Each number is 128 + 32 x the weight over its row's rms, rounded and kept within 0 to 255. Layers, rows and columns count from 0. The size above them is the row's rms in percent of the matrix's.

# layer 5 attention key, 64x64, rms 0.221, rows 42-63, columns 0-63
size [ 78  93  69  72 107 107 100 108  99 106 114 104 107 118 110  97 110 111 109 114 100 109]
[[128 152 178  97 123 147  76 129 112 124  88 129 134 147 128 214 148 104 124 129 133 169 147 146 176 188  84 148 130  95  90 152  87 152 110 110  95 134 109 119 119 183 150 104 132 161 105 137  78 163 148  70 163 107  45 138 160 104 137 166 157 161 174 112]
 [130  78 100 154 116 144 155 125 104 148 124 126 180  95 152 113 133  87 117  65 133 108 135 138 116  70 122 119 186  65 104  86 136 125 119 129 114 139  65 167 107 118  96 127 167 138 141 197 161 214 130 189 147 153 166 124 124 158 185 138  95 133 119  98]
 [143 164  94  48 107 135 123 138 151 103 133 103 139 177 143 132 132 164 126  93 112 137 107 111 157 128 112 152 120 161 182 136 103 115 165  92 155 137 170  83  92 128 117 136 132 159 137  54  87  80 166 166  93 138 123 132 125  39  53  84 122 113 122 173]
 [144  64 122 165 135 121 151  97 100 107 188 112 162 104 154 114 157  69 101 120 124 118 149 106 106  94 112 121 172 118 153  70 100 125 146 160 106 137  71 158 112 104 154  99 154 155 131 208 173 179 155 138 126 161 163 107 179 161 179 166 140 125 139  71]
 [ 75 120 140 119 136 162 148 127 120 128  78  90  91  84 148 105  99 167 148 130 166 143  92 129 110 123 119 163 112 140  95 105 120 104 132 102 145 153 127 139 128 103 144  70  70 154 163 194 104  98 147 115  73 163 148  96  37 124  99 167 198 149  85 164]
 [124 171 108  97 186 159 177  90  75 132 137 124 120 131  49 161  83 130 143 154  78 122 198 174  74 177 108 168 166 117 108  99 138 109 122 151 117 133 167 134 147 121 142  84 122 135  81  84 123 143 114 118 104  94 168 127 164 104  99 196 120 148 130 135]
 [115 129 129 166 129 163 157  78  79  63 165 121  86 105 176  77 121 102 197 113 129 133 145 118 157  90 157 146 167 155 163 150  70  89 110 108 116 143  76 137 121  94 124  63 144 129 134 130  78  79 190  82 114 130 140 115  98 129 118 165 140 128 171 106]
 [155 176 137 146 150  92 197 150 102 156 111 125 127 109 133 135 154 136 106 165 134  90 172 216 102 120 143 152 163  99 142  95  47 103  97  89 120 120  95 113 147 142  77 172 121 110 108 158  98  55 150 132 128 132 127  93 119 124 153 114  84 138  54 134]
 [111  62 104  28 112 123 143 139 139 118 109 117 206 161 168 104 108 153 149 117  98 146  90  82 141 141 154 105 141 164 157  75 151 115 152 116 124 178 130  81 128 110 178 106  73 125 121 103  99  73 137 133 127 148 103 120  93 153 145 116 142  83 101  70]
 [140 196 158 106 150 128 142  91 159 161  95 117 154 140 160 148 179 140 115 161 191 139 104 128 154 167 155 122 168 118 128 102  58 143 143 129 159  80  89  88 144 185  98 167 114 103 114 202 122 162 200 149 153 154 115 112 114  88 155 161 126 105 160 133]
 [ 84 102 126 105  85 172 134 139 120 103  99 110 144 115 125 103 133  69  99 145 135 127 190 129 104 111 124 140 122 204 174 176  86 137 129 144 151 106 142  98 136 138  93 156 143 115 112 123  76 108 158  63 114 125 105  61  92 181 125 137 216  90  86 132]
 [142  60 168 119 114 101 155 115 110 153 148  99  77 131 138  71 121 159 160 130 127 118  99 122 100 101 104 103  83 159 173 132 141 189 119  42 120 142 101 141 132  96 122 139 154 107 214  91 147 101 136 125  73 133 100 109 131 120  76 119 140 141 150 204]
 [ 87 147 210 136 103 131 157 135 177 104 109 122 132 150 132  63 121 166 102 100 149 136  87  95 135 129  65 180 138 117 159 147 187  92  84  43 145 121 117 104  93 112 134  66 149 151  99 174  98 146 127 150 163 127 172 107  97 122 148 120 114 132  95 109]
 [113 155 136 141 117 101 108  78 115 195 135 137 163 131 107 150 114 149 140 128 145 130  98 127  74 110 136 117  86 128 141 133 166 121 106 134 100 124 118  99 176  95 168 160 109 122 119 155 139 162 124 149 128 111  28 161  92 170  85  19 126 158  77  82]
 [164 194 107 157 112 146 164 180 119 119 152  90 131 138 124 206 102 137 166 198  94 162 112 124  72 144 145 132 121 112 126  37 119  88 111 145 133 133 175 128 176 118  84 180  69 135 156 115 139  95 102 157 142 119 104 138 114 113 141 112 120 132  98 175]
 [159 109 168 116 110 165 136 118 128 111 129  96 119 136  85 165 182  87  95  71 120 104  99 102 117 116 148 126 175  60 120 152 142 148 125 136 151 141 133  92 112  78 124 101 151 154  89  63 113 115 131  86 133 100 107 130 140 156 200  66  48 167 105  84]
 [123 136 121  93 158  80 159 118 119 105 139  26 144 112 131 102 122  86  60 105 110 164 165  97 147 141  82  93 107 154 137 173  94 118 186 128 143 166  69 129 149 127 152  99 172 141 108 124 103 141 135 109 191  95 187 172 153 167 142 126  99 127 147 141]
 [157 213 122 127 160 137 128 143 175 112 161  88 106  82 108 134 130 208  97 104 160 144 141 134 134  98 170 141 157 135 125  82 157 116 142 194 171 115 151 105 133 127  86 113 180 163 140  70 129 113 106 159  88 169 145 181  81 142 152  95 110  92 127 104]
 [133  66 140 107  75  59 121 136 162  98 130  67  97 163 102 131 101 106 118  89 122 125 164 137 149 101 159 159 142 132 107 178 102 157 110  84 138 122 148 129  89  99  91 166  76 101 142 121  84 166 153  83  72 151 164 189 119 145  60 150 135 137 115 151]
 [145 118 162 119 193 115 144 139 136 109 167 194 114  93  66 116 104 162 125 188 185 129 133 122  93 139 139  57 105  66 106 173  95  89 141 120 130  71 134 145  92 141 103 163 163 131 162 125 157 105 118  91  88 119 127 176 177 156 138  99 156  93 124 142]
 [174 120 133 204 134  95 128  96  97 168 111 117 152 120 158 122 145 114 145 134  89 125 116  99 143 122  89 137  53 180 181 185 127 183 128 111 131  87  86 161 115 113 109 169 127 135  96 123  76 141 142 131 131 146 144  93 196 161 150 128 192  82 179 134]
 [120  61 140 121 122 139 128  95 137 155 203 169 108 142 142  93 127 194 120  91  83  96 122  65 120 147 118 121 104 122 128 149 136 144 113 197 138 197 145 112 149  78 148  93 154 125 133 134 126 124 148  98 134 208 169  91 158 137  72 164 178 130 130 113]]
# layer 5 attention query, 64x64, rms 0.217, rows 43-63, columns 0-63
size [102  83 103 101  94 101 111 109 115  96 107  99 106  97  88  86  95 109 103 116 106]
[[ 94 116 127 122  74 202 194 111  81 104 105 124 157 105 142 134 120 158 109 121 115  72  17 144 135 127 102 120 129 126 106 174 176 150 147 123 167 113  90 152 170 141 146 117 109 152 176 158 144 144  89 135 109 192 152 133  96 124 149  98 148 127 133  84]
 [ 99  98  84 138  65 125 106 112 130 128 125 127  81 168 105 141  43 163 138  70 163 127 138  94 169 134 108 163 117 102 102 111 117 112 183 128 100  81 141 135  64 129 111 139 153 137 124 111  74 101 156 184 108 181 128  82 119 136 142 180 192 106 141 113]
 [154 191 139 174 174 174 180 137 179 103 159 143 180 141 105 154 128 118 151 126 124 173  81 174  73  99 111 110 119 123 190 124 150 138  70 146 157 121 106 141 180 171 113  79 105 123 145 112 135 114 139 158 128 179 135 163 130 156  95 137  89 195 125 102]
 [ 95 192 105 147 126 168 189 138 136 118 124 109 148 109 102  89  97 148 123 156 147 125 131 101 110 142 129 168 110 150 129 108 226  78 122 157 182 125 112 164 148 151 146  30 109 174 110 150  85 114  98  84  87 149 109 105 114 156 119 173 129 152 100 138]
 [ 82 120  90  86 124 112 232 126  88 124 125 121 175 175 111 121 137 142 116 149 117 142 188 164 104  95  98 153  86 144 101 149  75 122 103 140 149 142 135 104 195 116 100 112 176 120  42 141 151 174 149 118  88 164 140 100 150 141 149 115  91 123 132 128]
 [148 110 124 116 147  80  96  97  86 152  94  95 152  96  95 119 106 103 125 129 138 101 145 140 171 144 135 184 153 114 115 150  91 116 125 132  89 142  66 175 131 141 132  75 205 160 106 119 101 124 114 135 133 107  64  81  92 219 132 156 123 162 191 111]
 [103 130 165  72 121 115 103 113  52  73 136 155 121  94 154 124 147 128 170 148 103 109  75 125 140 145 121 130 192 122 186  95 101 110 144 149 131 161 140  97 151 129 169 113 170 136 131 144 129 110 100 125 143 109  66  80  81 100 147 119  63 143  41 104]
 [131 169 143  88 110 155 117 132 158 152 144 139 137 130 131 103 138 121 127 138 103 188 169 126 114  89 148  80  67 195  99  68 191 181 176 190 171 116 163 121 112  79 156 112 116 147 108 151  96  84 120 150 104 145  76 108 150 111 133 156 128  94 115  70]
 [120 152 148 116 135 194 131 151 160 132 155 115 110 114  92  86 128 106 194 144 166 168 177  92  64  98 145  78 192 211 136  98 137 130 136 168 174  97 141 102  94 108 146 125 128 141  77 154  75 117 180 159 136 100 150  96 113 106 152 114 104 132 114 128]
 [ 62 123 129  95  87 136 126  66 161  93 118 133 136 126  96 144  60 112 123  86 112 108 198 137 118 122 120  95 176 167 130  48  99 142 122  85 168 147 165 125 140 131  99 188 122  94 124  38 126 117 119  97 149 135 128 116 160 114 131 137 112 111  75 120]
 [157  88 150 165  78 177 164 113 109  82 142 102 120 111  83 105 169 175 164 138 152 112 165 100  93 134  93 116 156  95 126 122 143 144 104  88  96  71  92 106 108 155 139 131 167 159 190 108 119  63 113 140  59 112 154 101 149 131 111  60 151 131 174 130]
 [107 134 148 181 138 117  89 138 129 137  73 117 138 145  85 100 112 144 119 153 143 182 146 135 155 120  90 171 135  55 142 146 161 135  37 122 146 125 156 113 109  73  98 120 105 181 159 180 116 133 120 117 174 101  71 154 139 134  86 156  71 120  77 159]
 [151 186 147 139 147  53 156 100 148 167 131 150 111 151  86 142 124 154 107 124 161 142 109 157 151  99 180 138 111 142 146 137 173 103 103  62  99 139 108 100 188 106  87 139  80  96 109 153 115 170 127 144 137 115  42 150 122 147  99  48 114  97 149 115]
 [154 110  65 131 106 147 158 181  78 117 113  86 144 135 114 119 144 112 156 167 102 165 169 110 100 110 133  86  94 178 111  47 144 136 108 205  94 100 185  66 131 139 166 121  93 137 110 127 108 110 110 160 154  94 107  99 166 105 109  88 103 105  98 153]
 [157 152 127 132 121 105 142 111 125  80 148 130 108 143  81 216 150 101 148 156 134 162 138 126 144  69 131 121 197 115 141  80 111 128 134 113 155 113 131 111 162 139 138 106 103 151 110  77 211  33  74 151 148  94 121 125 127 177 126  98 100 120  87 115]
 [112 125 147  81 177 154 180 114 138  34 133 125 144  86 128 201 180  82 136 109  97 165 159  92 118 128  94 109 155 111 150 135  70 144 131 130 129 175  98 116 183 129 164 158 163 153 118 113  94 163 120 124 115 125 172 115 127 191 149 121 133  79 112 165]
 [ 86 191 108 165 174 110 108 161 167 134 128 117 100 107 109  99  93 173 136 136 133 178 174 165 163 109 110 160 128 188 124 107 195 162 157 181 169  95 178 102 118 101 142  76 163 191 110 164 138 101 128 105 107 132  93  83 106 127 114  99 105 102 128 148]
 [101 148 167 172 149 107 127 129 223 115 146 111 147 175  78 213 144 106 129 168 112 174 141  83 153 153 170 144 158  87 142 152 163 108 104 145 155 134  90 141 141 158 131 115  93 115  97 132  97  90 143 136  75 134  69 134 158 143 110 157 167  71 118 126]
 [115  93 117 110 118 122 174  95  80  62 113 155 116 131 147 121 121 171  88  89 134 100 114 122 148  77 160  92  83 118 131 171  85 107 133 118 126 147  94 160 130 143 121 194 122 170 190  99 151 103  62  41 130 124  80 127 126  92 155 126 172 116 153 152]
 [109  54  77 106 109  99  75  78 113 103 124 138  86 128 189 157 143 153 161 119 105 181  97  83 142 155 131 128 109 136 138 172  52 138 157  89 146 140  72 125  98 160 141 173 118  97 127  63 118 179  82 125 121 120 143 122 126 134 134 145 145  84 168 106]
 [ 77 101 145 123 149 159  86 148  98  93 212 184 101 140 162 123 107 144 169 147 160  94 109  80 161 134 125 111 141 154 135 186 134 146 150 162 153 155 156 103  92  90 175 115 146 145  86 106 144 137 172  37 126 172 149  86 137 104 124 139 142 145 116  83]]
# layer 5 attention value, 64x64, rms 0.229, rows 32-34, columns 0-63
size [ 94  99  90]
[[102 123  99 147 152 144 133 168 190 126 133 154  58  93  86 125 147 160 134 122 108  94 144 122 151 139 102  78 113  57 145 128 131 104 170 113 123 115 150 119 126 118 135  67 126 228 107 187 171 113 134 143  66 139 138 129 142 142 151 149 194 169 123  95]
 [177 144 157 156 133 193 103 151 146 123  92  72 102 101 148 134 203 161 154 180 161  75  86 138 112 137 134 127 137 172 118 131 155  93  72 131 142 129  89 178 130 107 155 149 127 148 135 158  74 110 100  80 158 164 161 168 176  96 111 152 104 168  95 133]
 [142 151  81 139 152  45 127 145 162 152  90 127  89 134 161 132 125 108  97 102 139 143  89 137 129 142 103 101 127  63 169 144 164  87 114  98 120  90 151 140  67 106  75 111  72 133 101  58  80 116 129 162 105 199 122 125 155 121 116 148 142 123  88  78]]
# layer 5 attention output (transposed), 64x64, rms 0.216, rows 32-34, columns 0-63
size [ 99 112  84]
[[ 53 131 102 144 141 130 155 170 177  98 148 150  98 116 120 153 127 131 123 115 160 125 149 132 114 199 155 132  95  79 128 141 148 144 167 138 158 142 149 128 124 127  98  84  75 231 108 172 159 138 129 108  63 185 137 195 138 155 142 136 156 164 134 126]
 [159 145 115 173 126 153 122 168 155 148 117  96 101 129  87 144 127 134 122 172 131 102 131 206 127 151 124  69  91 179 103 143 131 101  75 139 175 126  62 160 152 135 130 154  63 145 137 148 102 101 125 109 120 172 206 171 140  97 139 177  88 147 112 173]
 [111 129 103 161 167  70 132 112 107 153  95 141  97 182 105 142 105 157  89 115 120 105 145 142 180 123 111 113  77  31 136 124 155 110 137 127 134 150  99 158 119 168  89 153  63 163 103  85 125 149 120 147  99 207 100 134 160 134 101 103 140 123  66  88]]